From a checkpoint of a small transformer trained on Wikipedia.
Architecture: RMSNorm before each block, untied embeddings.
Training: a variant of Adam for these matrices, 631M tokens, 9630 steps.
Each number is 128 + 24 x the weight over the matrix's rms, rounded and kept within 0 to 255. Layers, rows and columns count from 0. Numbers have three digits each.

# layer 9 MLP up, 1728x512, rms 0.0555, rows 1549-1620, columns 0-63
122149125108135146120153143090130127138135167148164088129124130149135130122128136116160121111159103128119129099139132090136146152104114145078100143125099122121092135143109128067129133100128130
171116150106084096136098183132144163115126145166157107105132114170089123125141160099160135154122125114152128166135121118117126103141144122109120134185153063130153165111149111138116142122125104
119127116099117146133172131132183144095159129123144125112114159126114155113184096129115114157109128104122123150128125118115085101112112145125167138137165101105153142111143172093134117114140147
125112136152132164143154104137155137129190132127103145084122134149133144107115098122139132129134098143095141102108132143164084122177067127080136122111121104122132113105121146111148133137092108
153105140104094112153158097149146144110098065152135105165106132055132161144101135131151114086120142135099149114119121123130123110168155112114105107077092119115090160138130157137157123161101136
105148089170110129143126127112137137141162121113148132119105105095118147139134150122139091113144127148123134151135089131112107156099144159084112152111155143114125122153180118101128115102149122
123120069152168117112094164105112137155121163123139174149161135160131143134156154134147096163141090135104141131133178124114136116121153135159162120090154105143135136125172119118082057145087093
128144154176102139133093134126131091138144126181162101141171190143101113109141128128150129098138143134118103163173122118129111166128107093127106067138170114115099140096119141135087110118148074
142118140125123087098157126118105161157104152130124108133106119175149123101159162169140101158121130135133141128125103123119149174092124136125104159136098164151093080148148140119111139119109111
126142144160161124109139127124098139156098144153133097146124127096136127142127135173135104132114143141119122126144127113103124100158132104144088149117164125123124165178144107158137113131162156
124106138141137154154134162098114164160133100134086136150140142122132159126125140079096129158147149133119138145105105140142115175150157125124130135088116145146133162092146132147127150066105110
112142119165115086142174082131137092157121119115140133153090112110175105105139140130107130144140084160126135143105078146151109114096163185130129094125134127121131103147103127084132116136110139
151106124148111108105106187110121137156143131115107140116110133150165116182129104149104118154080118112091114134131101091163149144174131129155144126117150137134117114143104114142102141124119169
143138116133155137125125128140137161143117126173115139150170080107140132142107129125124148150133076151098141096122141090140076111134131127134138155132098105126112146136152117064114156129166129
125103112109159144133145099090116144097144112107133108141120143120128145106134112131162152128120178127118143159072109127109151099182138134117134133133163122132078140095088129160127125156137136
152161154110126124137154118083175148098128148134092164147058161135139156154107137134092128106113104107123110103163120145164141122099180101127121157113112134139151120135108124111177173074160141
141132119118123103126099125140132146126124139106144125139131131069131134122137114126169141131140102150126119136127123114156138119109173132110097159101144177150098052110127154111160129120113083
102169115150184124152144119108068128119126126154170120131083139143135095124129145118161154106119143140118135140108112138128146121148146150121134094120152127122164118122107165144161093098110108
123091123141130136141145153141136145136121152148135097145170124134089091121063108189157136132087110132129118095160125143128131135127137092141179137122117110109098149157125154156108089131134117
149114115150108101100135125115144164111133092131118138162116095166131101162149141157126148144102138132122127121145179126102149117132125126116140162152141123148144111148154138118130134091116157
121119118136095159143133141126155124154120144131120139146074142155118128136146097138134111148130101134137112094141176135152139138101135134131117114150170129118107155106140132108125141131114126
165125121158138156127073126152107160106123170122099134098157135123127109128082110123166132154157151146112122091123148120162129097131130185079105137117083167133154118120168108108119157126131094
095178171126119174118126112106120101151129131139149144138100108112161070150119128104138102102098154116112150132137195139121104117132101152128130138098119154090127097124163179129149129110134141
151124166128118171101139120105151133053143114149117112160168124116151134161163128122112086118136095140152134149092087095204161119165085173144134138103138152157145090132091133140136151121145151
130101116143117115154110140126102189139128146104107154120106106180145149132079154157106133119114129122146164106111095170118121157153115136152155111087121129123158133163088144150137131124132108
104130171103136153130125149133158092136107128166150162150117098149109098161080126150124126109093134159067111116180183135183124165095082096118136115142142119158140161133160107125149124151105133
095120113146117132156114103141129158122144126160129122109161117121121085117123129120152101125119139097109129106117124122134138134091102111149132139133127164150116185109143178100087153136142106
146108121117164104115117139075088116140088101155138125165114080101128145127124159148145143145139166104104129138107135141128149124154165123146107145132134119120078132117142131073131108122125110
102136095179170145072140095159132104116119140130106109093086129148099175140136114126115127138141145130153060144155106154130111093148124111155161137142108145143131113138128185129125146139181107
122158086178130128142146164105140121128145091147132133156170099160121128130124135125112121078128159162142177143103129106127117134109086156111161130145128105140140121116160144120153112108133126
115106141097159132142153110128126110118157132125125145124151100106163142086190134086104096166132131116127089120130122119106091086130140140104134149105158128158149063151140116155179132126171140
116145106122179098144113080132116148109184100086121122116120100142123140141157153146107174116135155135121134139105133128111088107105116132108142144148155153139155123167145099131119188133091139
120139129140137123127161158115126154094139154120096140128132107132111123093133138122146161136140074136155078129116124160120111133129163117101096149143131153130108159139123125169094170135145139
090091134126110174147096132110154128076114136157112141132149101113125114122108135154089131119122104136163111121133138119156145110175092091191108086154155124140147104128114120116130141170159141
139141131161123126142121087096104136154107149080117138111159142092127123181084097149199158154121095124125114130115121185130158125123169166152093139117142134145153107127130136127081158160127078
165172171143106133080102146109150157111108127111123117115156079085123097140129128097156152151140166142089127137120120086114148129141123082170112147115138116156115148140142180122094122150120143
137108138110140176088122117105128143162122167117137096037123078133124142093113163126158143121092123168154119145119120144107083130117156143092130180130131138141132135157131139125120113100110112
112135139120107137136140152160133166087159094112138098117136109106111112084135124107138169152075133119129088134131069126120148136127094172132103181086113118096111092106101151123154096154125142
117122101095107139144173156115121122154114160132122122124164129147128107133168141137129094128148150126131126078136132138141162158114117129111110129195171135141139124126104130144105109095159153
086131114128094141123148149106139108097119157114123141123141149067094173128094105108107104132124149116098094133144156147139132099133165157147128140135153147140128170152109108100048150129157132
127164074121044144133120167046116165165121140097122148182111119118138087094146151153084089161148127108144177093107171131126169207061113107096156091101158080152108099137111152106118100048137096
073104159137103141148121114142138152135096130133154141107110165125157116100133111136158114167151113115100113129121142147125131121104127141137143157117097119115074113157111136115119124106116145
117107125129147125152091148140150130165134144121152197080133139134184128183099109090140113109144106117132099155135147110137145128101139108138105097156133146103117119173074117136158121127137114
117125127076155125140142122113100110174132131137114158136131180154127138111125137143165133094128101107129106175106149140111143162131132076111115114122137130097136146127119140096109116083146104
146127150105144123116094186132122104106152143135152111116136107121146128082120147112146110178121113130161118087129157158053145154094113134182131118115141090103192140086131074088093109123142136
133139135073134115104112099115113173107131140149141113176092166081114139096124131145215104114170142105166129159165160101155142126130145194164141143106156127066150114138130104168095105142123121
144145141133116136146102129134125099150125112155126108096136115114116129126152089177136164102126102141147139146124110148135148127108101144088149102143142147117106128139165080115115155177143176
108145159118109100143140126110106103068171127100158104142128104092119098124130129130116151091111154130109091099135095101144081129134111129126133137127094114138126125098134140129103147111124128
121094143151100130130107107116141082123147127154169097143136128100126117113127116126126127184132121116143097132100147134106143126147141168142098154127140121141134115088120084124143161100140083
132139118141137130127136139115102123090085158075150076101137139134133169089124116158142147125158132142119098154144095098172136146091142109115142135148107152148140101158140111091154108159097136
175136141124122120132128155122112158163105127089150103144125111125123174105132072165100131142122128138084143123167145157165124123122148158103124172106138090133127124117128125148139152123113093
110122134122116157168115147113130133105133083129121134121135116128106099107118101149211130106144142130158124109132117129114131097111112114121149146126147103159143113137099152117140143155097131
099121099086055143148100158173140159136142090144136136107095153140130103132078179119130110133087117150113150132150067131104140151097126101131182108130140083128117153114103135123074141108097123
111130115074128109151086128125116121143107125131144140136111163128146097150080142171084155145122152124114119104095109105139160150101108105113123133110156115065122150175134113093165127108130102
127145162101126142106113075112107122141104114146097124122158182103118099115148102118187152140171144152127088133124126129130148105141176141133098083103192061116111167123097128114127105107128130
116138136126098084124131105106142138124107115115093103082107150089146090131133116104125145152086135115157132147092151112117149129150149115119120143083146119142128115108087132130179116135109137
102128133096108066125105124121131122157127128127176131110113137136160113204162129146134120077139140136133090138129130117103102143136120144190136123155132112142150108094167132089095149136113123
134096136131111125098153112107136133124126082156137133126123103109122150092122130128181158155139079120122132135127136112117159096113159149133123158163113142121129149119127126107124115122109147
112161144116105143134143164110132138110124108162140119104120132102128145086145134135079123168092140146102116150134101109130133141100120139098127156141121134114107139099132150161147158078129103
104141130092142131094115113107118130147110111130106148102139157144130181109105179096084135115111150132137143128129087129099070110137146132082111134120150088086114134092129150085157074128149122
106130152124170103139119142165125188132123124142154101126160154162101170158122097148150130160127053128134110127114138121158138126141083162143142125142131140136124121118099133141149122100107113
141164149161126124143117106145141118133135121139124183143149137167156109113116107124139121111109167110146127122098142136139135142095128144118125121133134164130109126132144154132097136158145124
127132112088129148154115154140137149107089110101114187102142151126138118129104131157119147074131171148109133148102123143090125153128157099150124112117138107147139125160189167128057086101129132
132118122165148133136096127150155162127136120128114135120106104120128136133134097131097137147107117101140115137093135129140184121144110163121119127145124158140137122152147077116097172098154120
157076123140164124119126087106114100141121137088064111091139141140070148131113127109137172139131115156144120124177182139117134130146134115141111128136127123117151139147133116163155107155125142
100157097125109138161123188133119108111176117116094137120174164125162074163137106126128093136155099123102114092136170132132115119110119145137087153119151163142069092104082087119161178158164090
147129137125097150119137154103128100132140119150110142124116151153069105114143151138108136115129142163101133147121133131093094133148129112129107100147136091142098130103133114137093125136072116
125101121100157120144137136170145132154113141120112195109111119106141166089116125126117151097117160151096138160112088165144150147146155125147133079160100121159177129149104164138153167155121153
094080117135128163134129144119076147059106116123123113128112121091122144104133127134135094083145155153098136099132101127138142167171158112106103101150122073115166162119120087113132145175131100
093068134128145140146121105125157131120119107130113144102136097106152129119098109148108154122177176119131136114130136115125127125134130097144097102135169180177137099128086157107131109122137145
109089133130144132124157149109116106111126121121136109122068128139119122166144105137060128116114117154124090129080145128110148148108152118128166115125121134154117135143155114140157131167126143
164122138164175134125144120123173142098176115152142134135112067103178105133106140158086137110118100109140109107119185191127121130115094127130087111141134153130096109159164088113156105162097131
# layer 9 MLP down (transposed), 1728x512, rms 0.0412, rows 1549-1619, columns 0-63
086117158180140110063126112154129176172129120084105089135121147129151151077111121122126099148166101130128138094071136148119142139112104123092085138161089094121148132127116108157160145197105164
107135151140128119104178127108150135087165078106142115099127114085129139162116115120103145143120116164141135093122145163121117152117100097199133127125141164118126104105118093107103124116135099
124152115147108133146106126118104150157130129130079074114137193165110143145112091117142182136114107118102121151112122136133148135117143124141121126083131123135123131087125110118140129134146112
109147092161118113087098115085116143160102148136097109106080155087130091093106102146120112133141113138136126070131133147160146121117128142126128122120114140120099078135152100093126131145113137
145122128133118115088117161117096173076130159150138093148091139132113131135145111131135101150111139128127141150139109122117155114126084119146117145155174103145057138165142154163143086169114117
131122114130114120124132133116142067136078118110141095115151120122134146122097144122147125103120142092126161150139128142133127139086108144126112101127115120156133128077125133067116157134118137
129105139090106114158077126107099155143121109153120160144106133097164119168126146121123167123137095097125131161186140105103136127112147108118095131114094100111129099108158176124121146139161157
123125133158174115143147117090136133132161132133104139146112075132195121151095140137093119167147126161146149113138133160155153081131136130114193102137177123094125113124118094133144138109091169
137132103095110135147123193134087139092119130146120129151125111139127149101124115129153107114105149162138155163161112148134108110125159115123078165122093132095135126132132128096106154103111153
140129120165105120087119126111148105071148093077142158120127109171136148147117136130118144113147183216143122163093089108174100161123123139113139120125114128113118143103170141137125124095122121
134115144080097122104101120122152129135143126160136127114146128146086115133159138125111149107125104162103096142102148100125139140136123067114103102135125131121136118164130112152114129106148119
143142150130109136125147151141143123078144126146132147114151176166131161108129135123168112124149158090120134139162138085096123137093079143106161131134110120125129176169146125155125153146110159
106174116101178098154106117168123122100095131130150146155165121116152109142126139129132123087132141152142107111131115160148124135149156141128117128169116154173127081098102162137153150113103106
133110119170094132162110105128143130141154121108132116133075108099106072161148099124173126115113165194106083135125107126113097085128107118152159147096109114117117113095140139127139142120098129
122115158166144099104128129146134163170161142091173165126113137130093091064130134121121157161144111128160097146125142141157101139098124115110138117115101113128152133109139141170114124093114104
099108129135085139130132138168136133124102048139129106126136158075103139163149104088080144102111133056146082152164133133100151131099182154141121173115107112122140153140090137120111138123129146
105119118134103117129137137140141114121118126089168119144080103118103095158066167154153125118122111133103111152142160130140120124150151140110113141155112062144135111123171115149118102101095125
152142138125101144128089111149148127149127183149121129149092082126168119148130132115123134085131113039123133119135117146169128183143112119120109155160111135135130104113118124138105128141097151
125159137136117140148128140072109118052116107150106137160117063124148095120122158100110108138152148147134143162142149132142145130114135145136128120157120142177118185111127195092180118102126173
133119127135100137130154130154120110140178117105160121094140123144096176153139180126117115178112130141142102136132132125086165124106165141109111088091130097113151130119103055139148122110098089
092111116141150115098097144118155105139104107119150128121146111147137167112135157131121169138101111175119137110136137149099162121131126122124105105145148129177122138138142166102125099116136121
100119128126136115140102117123105119127108080141089139117111125103125088108148098118102135090165130135108098160148124150132126195139151165125114154071129113094115101090148164133143132175148172
138130110111117119142119122146107081158166103133139145158113156124109152170084146148120148160120086178111102060144132134128117148177124135138129104126138109140123128116098105154173135126117150
139134130124124109108133103116105102138126108159124098131136157130133118138090095128176137157138146208107153106076125154106089115122149102099144120178165111144133117110159134126156132140137104
146182135120109162150197113127116140162154111154059091152128107107146123153100126127115118137123129120119095146161121109061169114090113143142079125138128135121101117127171132131165107156145108
103161098107146123099129138130139094129138140129146125156120125160117152115115125103155117117142121011116096113190142114132153117128094154146154134137119138104121153166175146117130108138144120
132107119115101137113126114133101138168144131148120145097106141123122114121130136157118149178185130158143113125116123142115120172099159140178107087134136125134126094094122079096096176114137150
151099139114122059121132154081118110082117098105125141131117109106169094128121123120165113159119129183129145161151145115114139153138080129137086127100120150123119140104129099129129131153086126
135134122126125162111134181100118141091184124143150182115125116135168132173079109173135141116088130140131160123108118093112154162182160149162115130197164125115071098120156151118090120183124134
124160155148126117119107118128139085159092147113114148123136082134134101112155133075132157136122138106121148140160156121110157120103092115153136139116135116127155156097144142110113124141087145
120134119114181131140089154061147151150115153129091108130110156152134119135182149132143158155118075192150123148150148128132086136106128151144186127120145128121126141114109125117143139167136126
118142148110141143133121119121169139117136106120143128157159135132092172117131102123099121151107147203135137152131125079136113152088157129119110106111143137120128142068084129106177139141144118
126175125139154100141157135114121121133120104095125150146123118175145102118148086139144159072142090056145091156109103160149164121116120091145079074134151114119133114134120157122110177128139091
158111136122164133135114166113129173136138124109139107133144115149111123094136145125129147145111104090144146148089124126098114126163147124154144114120103103117131133119107161104088163137138095
150130095121129111124125119101098190123135116184150123137119145162138113105125122166201127125096155185124148112150168110159136125104125092112107113122097143089128105127062160143096175121107125
187130094129105142112086123167182132152120106116138111128127100141149118139110122104164143140159104047110119110115123164116144106118111116167118135144116121121142129121102127142128123134131161
125137101141101131112121134112124157176153110138125112093177192135146128114175064128133139141150142172130115117132134144132132116211140144120132146173079150143208164106168113132133102160169143
161159154159122103116133083149089084170137132127169160148057146161134132094122091148142127143126132083140143091111131144126138148166128092131112127123126103154143124134126130148143126119065116
155138114136136111135103160115163153158139140131146119098094128101120147139121138135091132138142089114127100120140124127122118186091150173099136106092094132113168108137120149137130107099149135
141121163137110184140144115125151120101112125120097123148132085115120144168121119154073123134081127080141174133124160139163097110156128171148138110085115171127119122175086141103127115111134172
114148140104079151146113140136154107138119127109128171066091130079135131129104117154126138118146146163130099116139134114153131132115115055097141121130103168130138121130144132104122166103121104
104133152131121154088123157141145172131142125110141154134120142097107131140166145082119161121088147160157115158132134156120144108132133124119108131140134143150109081165162115131171100145115114
095154097141133156099090095158097124146108123147126163131079133094109107139117123151134089086145108106149112139125108126144136106139125112109155124075121130129126099088156174119142095129134117
131144118139129103114158148133150138138122137159122109127109105086195119153106118135143109146148147084121135070141061114121163116118089125116122093106138196129136122119147161150148150166120167
107130115123129125095143107131146119095100126126115145126126142157139125138145147120117147127108126090137116112134127141097079118104149135122131135157132148147143095134131117156126150107112117
093155118146132151129148169133115101116115128122107163131144130153139098159105098106150147111141109119111117134126115147179135129112065104143110133134124139120101114122149098137081137136124135
093160180135133116139117151110196109125132111103121156147151101106100132135100162149147133145143121107115107188137160124094151118106094157143147162095086128132086130120107098147127143097144120
117121159121136121101122125168097112144107166133126160105146096119167151082120156093148106119133087131128152120126123135115149134149132148108145110117120124158170107138136128162171131130117142
145120157112165109148123144143183106088150162127132098139158176133107131118115112124124138157102126162111108126138132118129092102091082139120098115126093103127099127127133088153153101109096149
101122171143130145105183106127101122117127113128120150127158122106118147065125127103130147143092131020153115145130170133118150109117132127137128133121137088100126159122112146166123109158141119
148130153141095097145118112148109163093171112139114086112152140082178120097131121118138146093143157148132129168119126132157139147120086133148120135106101128142124092094121078159126113130119160
158140121090108075118129087097106110139120143146113109113154143118136118139125142117143102140146126113135146135129163115091086118151135171107174112156138144123132133114126094131109094135153152
129147157107113162131081135135125112135131137124146084147141160104096095159145105097146143129122097127160124090150118089161123128185137145202104122096130121141120141149153135151117146158125142
113145168112091076113137133074133093153149149137138162124151119075088160136123105137143094098140125109156119084094139125097115106152169139095154099123136104160103108112113116154096117134127130
164144181126100140101142169156111172108067121145105162149125105136165119161119072097138140133095118130152120138152102137130068111120125129084122096146128118126140142166112114106117134153121113
153140150087112142115148089146146121135124135124131121144054137175172093119127083153083135106090145092078137133139117143141130082132137137096143169133144086145155126142108171100153065116100115
139149128129127143114129101122105106114145156131142121155118136157094116154155175135122139145119116111129108150141135115132121110082142085161117109145132130123123142141126145109132147117103130
128164087106167088091106120077120121109135142120145155178145115147148081133107095171146131152141141097137127112093152126103113092147144144104131109140121070115144135155121114145100112112111114
167139129114137123118167119158112104118109128148144139131139147150169148118169120096147142092133144131127107124166144136110112129173095107149166145137133154131110097109121106127134121088130142
087111087146138132147103130138186151170140111133138133157151122141117147114158142139180077118162143036083103098132149131120153135144144154117116132118153083138124123117102132151102131124126130
112123172122094144126148150194117130137103164140115122107090132182143187130148121120148144076160105121117139109114119140132107117118093154119097119130125145146063160112137106133108120098144125
105137120125125115151107157131112131115142140149118154132119140141102119073145131140179157116133165048175153119127096118129112133118108107116128142104153097106120117187105149181134167132149125
126146122123154124123127115133119111120154119169094110157127089137106084099128086112119171116159143074135111110113133155101141130166111119138134135144229140154078111082139107111104139100145117
125115145118135116084129096151095140098138161123141101112100145154120124090108119088100114098091165144200128113132113136092131135129135112126128115104134110075118088122140170144151114106128152
170109109113096129145135107166086147128136172125132133127142107126137124126087133088170128155099060095108122143170131130136142108115148135111122142134135152143116145083138121106156087099135148
107167128145108099134099083156122119102092078084148082150135097099144102077075175155101142107114094129154161185092080137083145129119103153127118124113123105093157130126101181144136160114132128
098153112177138077160093112179124110125163135108151097130125180161145117131090077097140123140103144122072160081145117113124118131125104141137095106145100158105151136148109140143138171121115173
105154139114136114079140120123122126104172094125187134114134137135121154115139162099141174138098112084106147123115162177103122143130164126136132133166091153143111141126123132148155127121163141
148118130139133119108127144111131121125108169116106123109128087149120067122078115108122143095140150039150158132151105121147113100112114094132147119114090123139084103132095116136094143100160153
144107119138140111139111105146143132147098127108142069100113152120149128143096134164131103132097100090096143147114118130147165117090120108100135147115131136156101122146122116147140149128146089
128082157168124132114161097154121117138072133141101125116149146136174134081108136124170122118143126109131129114179123122124110129170117128098111117121137146153121169110059113140112109135099137
# layer 9 MLP gate, 1728x512, rms 0.0522, rows 1550-1620, columns 0-63
113095110115091151107139121133183160157107094129132147164108074161147090152070142147148092130144127145144096091139147094182105130157136140119139121122131138107105106139072104111178134124089104
092137139132159135136149160122156122118085146202119140083150107153089134115148139112127176164078114157137139144112124116137116122082147139105140131122130125149101128161128113152095130124158136
093137118154110127150138177116147157117165173115147121158148153153132135115131155092155114102162108095110107168123111152133150143151134160118173163103127096087126184158140113108144102140162110
122113168096101125158119142119101088122124100147152136099176138139112177149143161129103118120114094140145102123100124130100141181116158142155133174113101098113158152141146128089132154125128124
138166175126127134124084142053128092167146104108124133117133126119138129139098153115177119121112125146119158094118107099105106120156149138120142168103110130135138125139129147113122124089111141
126116103112150106143130089116144124153075138146143182090106156162134103081129156090136104104136140146106110123137127181122121104126135156129133150166145093125107073166148131112124112125159115
099126120116155157124126114099134133131122161148123162143113097137173116150136099120136109149173168130126153124095150160173171131163128152135179108133160156166152109162119070131144136130052141
164166136172101107088147127137187122103108191090150142119122144142065182134124142128151099130150136138121121146139179184152107161130115130127128138115145082124140111129155139107130148093122145
102108096160101130110132172135117149105124143148158177149084111186139150108130122115127122146076108116146080129123063133117134166111115128106179126132151108148113159129156128118117169135109141
133116135150141105088138118097128155111092144131133105101143089151127145103141152113096112145103120163088135173136141121170136071109103110099087126117135082126153112150095125121094151136138152
125138151104136134091143068146114112103081111137117119125134083125118181148134148147109126086119134174097159143102137152126106102121156100109123111138153115131115106173106111124129087158146149
093119110141103122164160110103150161109102114123141138110140142089130150130136122128123113122098147141115119124117131140064120127106148108146123062148073162132153142113109069125152121126124125
136107126109096162167119114129135179121092135116090153170134131118122132163157148143156121106124106120151121118083145131145157119106180071172136135134152130119115126109156168162114152128111129
115183119115127171144111148113128142159099143113131115129075104143121098131150119131131182149133111143119153117127130145170081168141145137150098167101105129133117167156105109156124135095115129
155136126113120118090131138082124141133119156144106138109112142101139117128088140121134124093136132139120128107151136138124189108142124152135135158132106166102129126112123114101199110107159102
141128107122147176137148115108104160144120110126141138137126149094137186139121145115108120149152121140132112119179122124123124102128083126127148095105083138123148135103127137094144109116110134
116133147138111122111135124098130127115113108113132148137131175167136139101179134177144122157126122133119098115117148144118142171114105143184104143097142136138117129130123114144118174088087132
082133139097084146109134118096158138117145144093143128130121142165099120131171154117108163114125138135134150131109124151158093144138091112099118102126117120135131170130092116079125117071135115
082084126133143123194092172139157146096104139126147169132120130144108164133117128101181122096125117103140164121123096207097141147157140127130150101146171101116144158107146044144123129087107128
167163113177076150108123145138145139145155141153152117125141134158130118137142160139128117128153108136129093157132103182129150122105144126119143136129114112117153119115098096091128067162121132
144115082114107102104146125132094141105124142133149161116114142130096144125088120143113097162078116134164099134130139149121133146144160111094127152140137130113142123133137124111129085098093128
144087143099162144132152122099070145138134138110118126149149154118088136089151141113121150112064145144131109107137130127156137076139115161128123134097165143121136111112141128093100152124153155
126147157090163149125154098107118121148137178157143157089087088127107155149137121116123141148145098104145131101158135086117142135101192085107122123121139076123127128107147132090102141157141171
115078121106103068116098118112150092154142147122134120118138155181118173117141192131151110089106091114163075115157098172126151151120152118128163081115055102123137152148118117139093135125101111
096130145097134136103096094114135131134068132134185133113086082134111183118141126142123097075108170142125126119175110138135131101153147162117145141141091118138162162123163117162117124134098086
102107119144109117133128134077162132123127123102115064108100125140112171102118158081191087100119168133101162127143146161092145136118144141157111126139096113095145136130100148144157122103122119
102140141134127125121115114127155140154137080139150118147137187156120171130125121105172150154172117132106088145125135124130125120158131106158124128109101140127090129123127143086185123087146107
153141134119110141132084148112134091117181112113123119134112146140137118157134121107120125112140076175164145088126110175146128128106129156134165103155114129087122112129128163135138102106130168
096097122140111166127158149128131155167147157079162156106165124138104132117085115122142132091134108136087122144124143090120119138109145127134174104165136145112142152172114154166153134115092147
111176090132182117128131110130144117112100136162135141125080152118128142110105150118166166122139131169132082127143118137154142150115120085155140122164117130117117111131139129139118135145102127
134121131159096126130170141109149112165095134163084152140137138114105128127114139133112103079150169136129097148153136157136132133115119141129176124150102138113132157145097142173134099103123171
146148106106149106172187130136123098068139110139138102170145082165122113114165127123099167122146149125116068157090119131134111120126103141117104096162153176131150123114130105124141133138105126
164124168136106117126143131120139137101128146134121160128140135127155135145165114138117084124124074132147134146141111161117122133146132125122100114138114136092090163172158156096126102128100135
125147115133091135184105168147149173086072124141141169105090129165112113078130156099123154145121126125139098151097112082170127099127128099174123192148132104103085144148137119147127140121080130
152137113133137109111119141109121130132121097127127107138125102098135123121163192151126164155147161113115079162106136102088094137116070137164121158117149155127151159122135125119134105122121123
173149120151102141127119150109114160148102099067071135091133133089140131123126121174141135092143106149107177105131130123125156172116142162112109135118134137112142109178143125174089128134148118
153155151135120088125164136119132136118135078127128127158132172130104108147104141172139098104118137165148136110126099187149142168132145136149135175094079141112120164147122093064117120129124143
114149093139092131152115135149122106136148112173147142155091108109141118199133144163119138168118155131131125139115157117119122134129119140120154135161101114138122111093144152133107132119102152
125117103140141129139156137126116120105126111145124135139127138127109169128119127083115145133114089124130120145115130138112151145161181147137099153137138167131115151130147134104174144137111131
116136131117096107129079118129139152121159144143170130120123128134070184133140205142160137060130082174083090149123148155128068088125191150128122108119090134125141138128130094117129155109159128
149121147088150156133121131139101132093141086137116114135095117118143130114096121124113095129139128127094081123107145135134141146106134147099093156141150132108171140106120140147118154175127147
129124134189089115085095115073033121126117137151140100103134074125111154130149144115093148123140137158092132150105126131134144117115173177090153106096133158150090124102114096158111127140138136
122127136142123113132120110143121161110099132170138115123127182119154144178095118172128133155170136145151117107110088125118150143162090125150146113132111172111090089154118163135128117119120111
092091073147132132083088149132109134105126114138123108097164098155094093145141122146100136139184126118105122133169152099165127110140118125161100124123130104114145154125059094149117103158116093
119107106152140178100124174095147137107093083150148108118102115123092157083143109106116144115130129146110120140144128114179137117164161136110086143131092103094130155080130142089056130109099139
124122133145151128135115118150160085143151129139099152135090097147121108118095151065130121178175136147106105156168159131136128136163103127138107151101087084109085090137122129125104071148145137
111133098122094138103131143155122121077136117145108128087159124118132121146139153114121117135113118118146158102111123140143119114140157136167089133127137082098095155152129141126122143126145118
093122131152129132134179138143168100136090099110159111162156114129133170101156115116123121116133135117170111113108103154113132111150162131126128112148125109111150156127112151136122137141104123
131149131130113166080160178105146142110104131105125117104175117160137113105150156111124166162151123122134153105130121102138127156084139131128149130152133127114139176172138103180136122124080089
141128171155110161148098076114153167119124136109156088140141111091086156154156154143125129131137136145104124155121114145115140142125096139146118109087132133075114149157143159175096125147127133
099127147154120148101139080111111130078148115165100144105151135142107108118131152127127112078085142157107157103127123069121141167099144120121157120120117168077131119129105110160165140121120130
127162101095128128127103119113161127124116076128123159156130141140149117085114173123141127176116099144117132099140110133122097124139167152117125128097124099127146096135144129109102142139131132
143113154098111122109115132106096141121101157152136118102123126123107109121121144144084158114157098133139153079118106113145142102201180134172169118127160125090138122088107111075141145127126151
131133200123131127137134145142113138147150119172125141127104140105103132174114153141162133090115134155112108133152150153114104150118135145131085162111154115112159164059172139122144126137132129
122121126139160110117103132093159140158129142153115152125163154157125115118126131130156128148112100137122157154108097141139111095145142116148121146154116154135142156143137129123176146117138139
156103132109123149151141132068130094092121136148100100138160122160144163118138145131133151129120118163145120168133116133179163147101110138118137121144149110124124118168149116097123129151118150
134111126106094128148154103150128132144110124139117143132135171094118104149136116153151146098136130160145103132128117107178110131110114148141145137163076069164161149154137153097112168118093121
161139141136085114128153134151120088122117141130124120110133116117131131189139117078138118132102160132091104125151120142132090116131150118106140149123131090141123121081127133136154101114095113
131123112151130131113094098108133076120133103132141128123101090117159124123155167117126136092137119163115158152086126149080130131129120100090105096096139123106153131099195152140125084096126152
084136097131161148171163110066100137146090089126141130101174129112108124096136141102140130146080164123122147173133120167110158099147141132131125118132131145154113154145117096135144121129097117
091145116160132110116152118117125089121153120168111132155162097136098161120150127104109124117115122112106152148096115104116130119153084126127116079150149127082127094111177143132112135119145139
112118104116097120126159147095122121079134131112152151129161134151119134140164133220148104130200128129095135096137128106149080166124158097142107134106157153165146108140104105096165111163120120
137153106128106143103114122108118157137102132091110111174123126094099114180116111143093177134134159139105120132166100090137101151112110151148142119129100121076144132135126141148132121118105071
079124145163083129084121137149100121138125125142138120123159139146117151155167141109120104121136141158145111148139118092108127151134130155152145087144130088099186145107124128168118165126154066
148094099071188100149113124103185136167129137114115140119152151171105100125105148085133095174134132187105090099165134114140128127124118126153164139108121159126137118157165111141158140155128162
122136129119135119168083099135142107137125124095145105134184150124096134112184156129157118139133123134118120089104121122129124102157130130134110116151102168137156132127153116148155154136099128
113148101145146183124150129108145160110149109163136122175178116084106168184148113144139106116129117169088116105088075095170095143119104113079127138111092191136121112164147101125129103089129150
136174112116123187118160165152096106109095147131165144119105115117146161129108150103116167118123156120082119111136129121138115124161119112107138153166109160133129119149127113152163154130092125
088163137090178104125137076133103130130123118149112118095160126154133124109127148147089150125133116140153149120091150144139143098126111070127118129182179119132105132093137102159111124081129108
099178130109124092156156136099123134123110099140111139136148127120165138098140127133144100142102107114109131120122164133117126175148149100120132129146140147124140140157123077137124088125132155
143124171129133126096146142090108109157141154117140131120104101136144136151106156100118166061134133136135149084108105123126144164141089164131091120161143129088113089126126084123134117128142163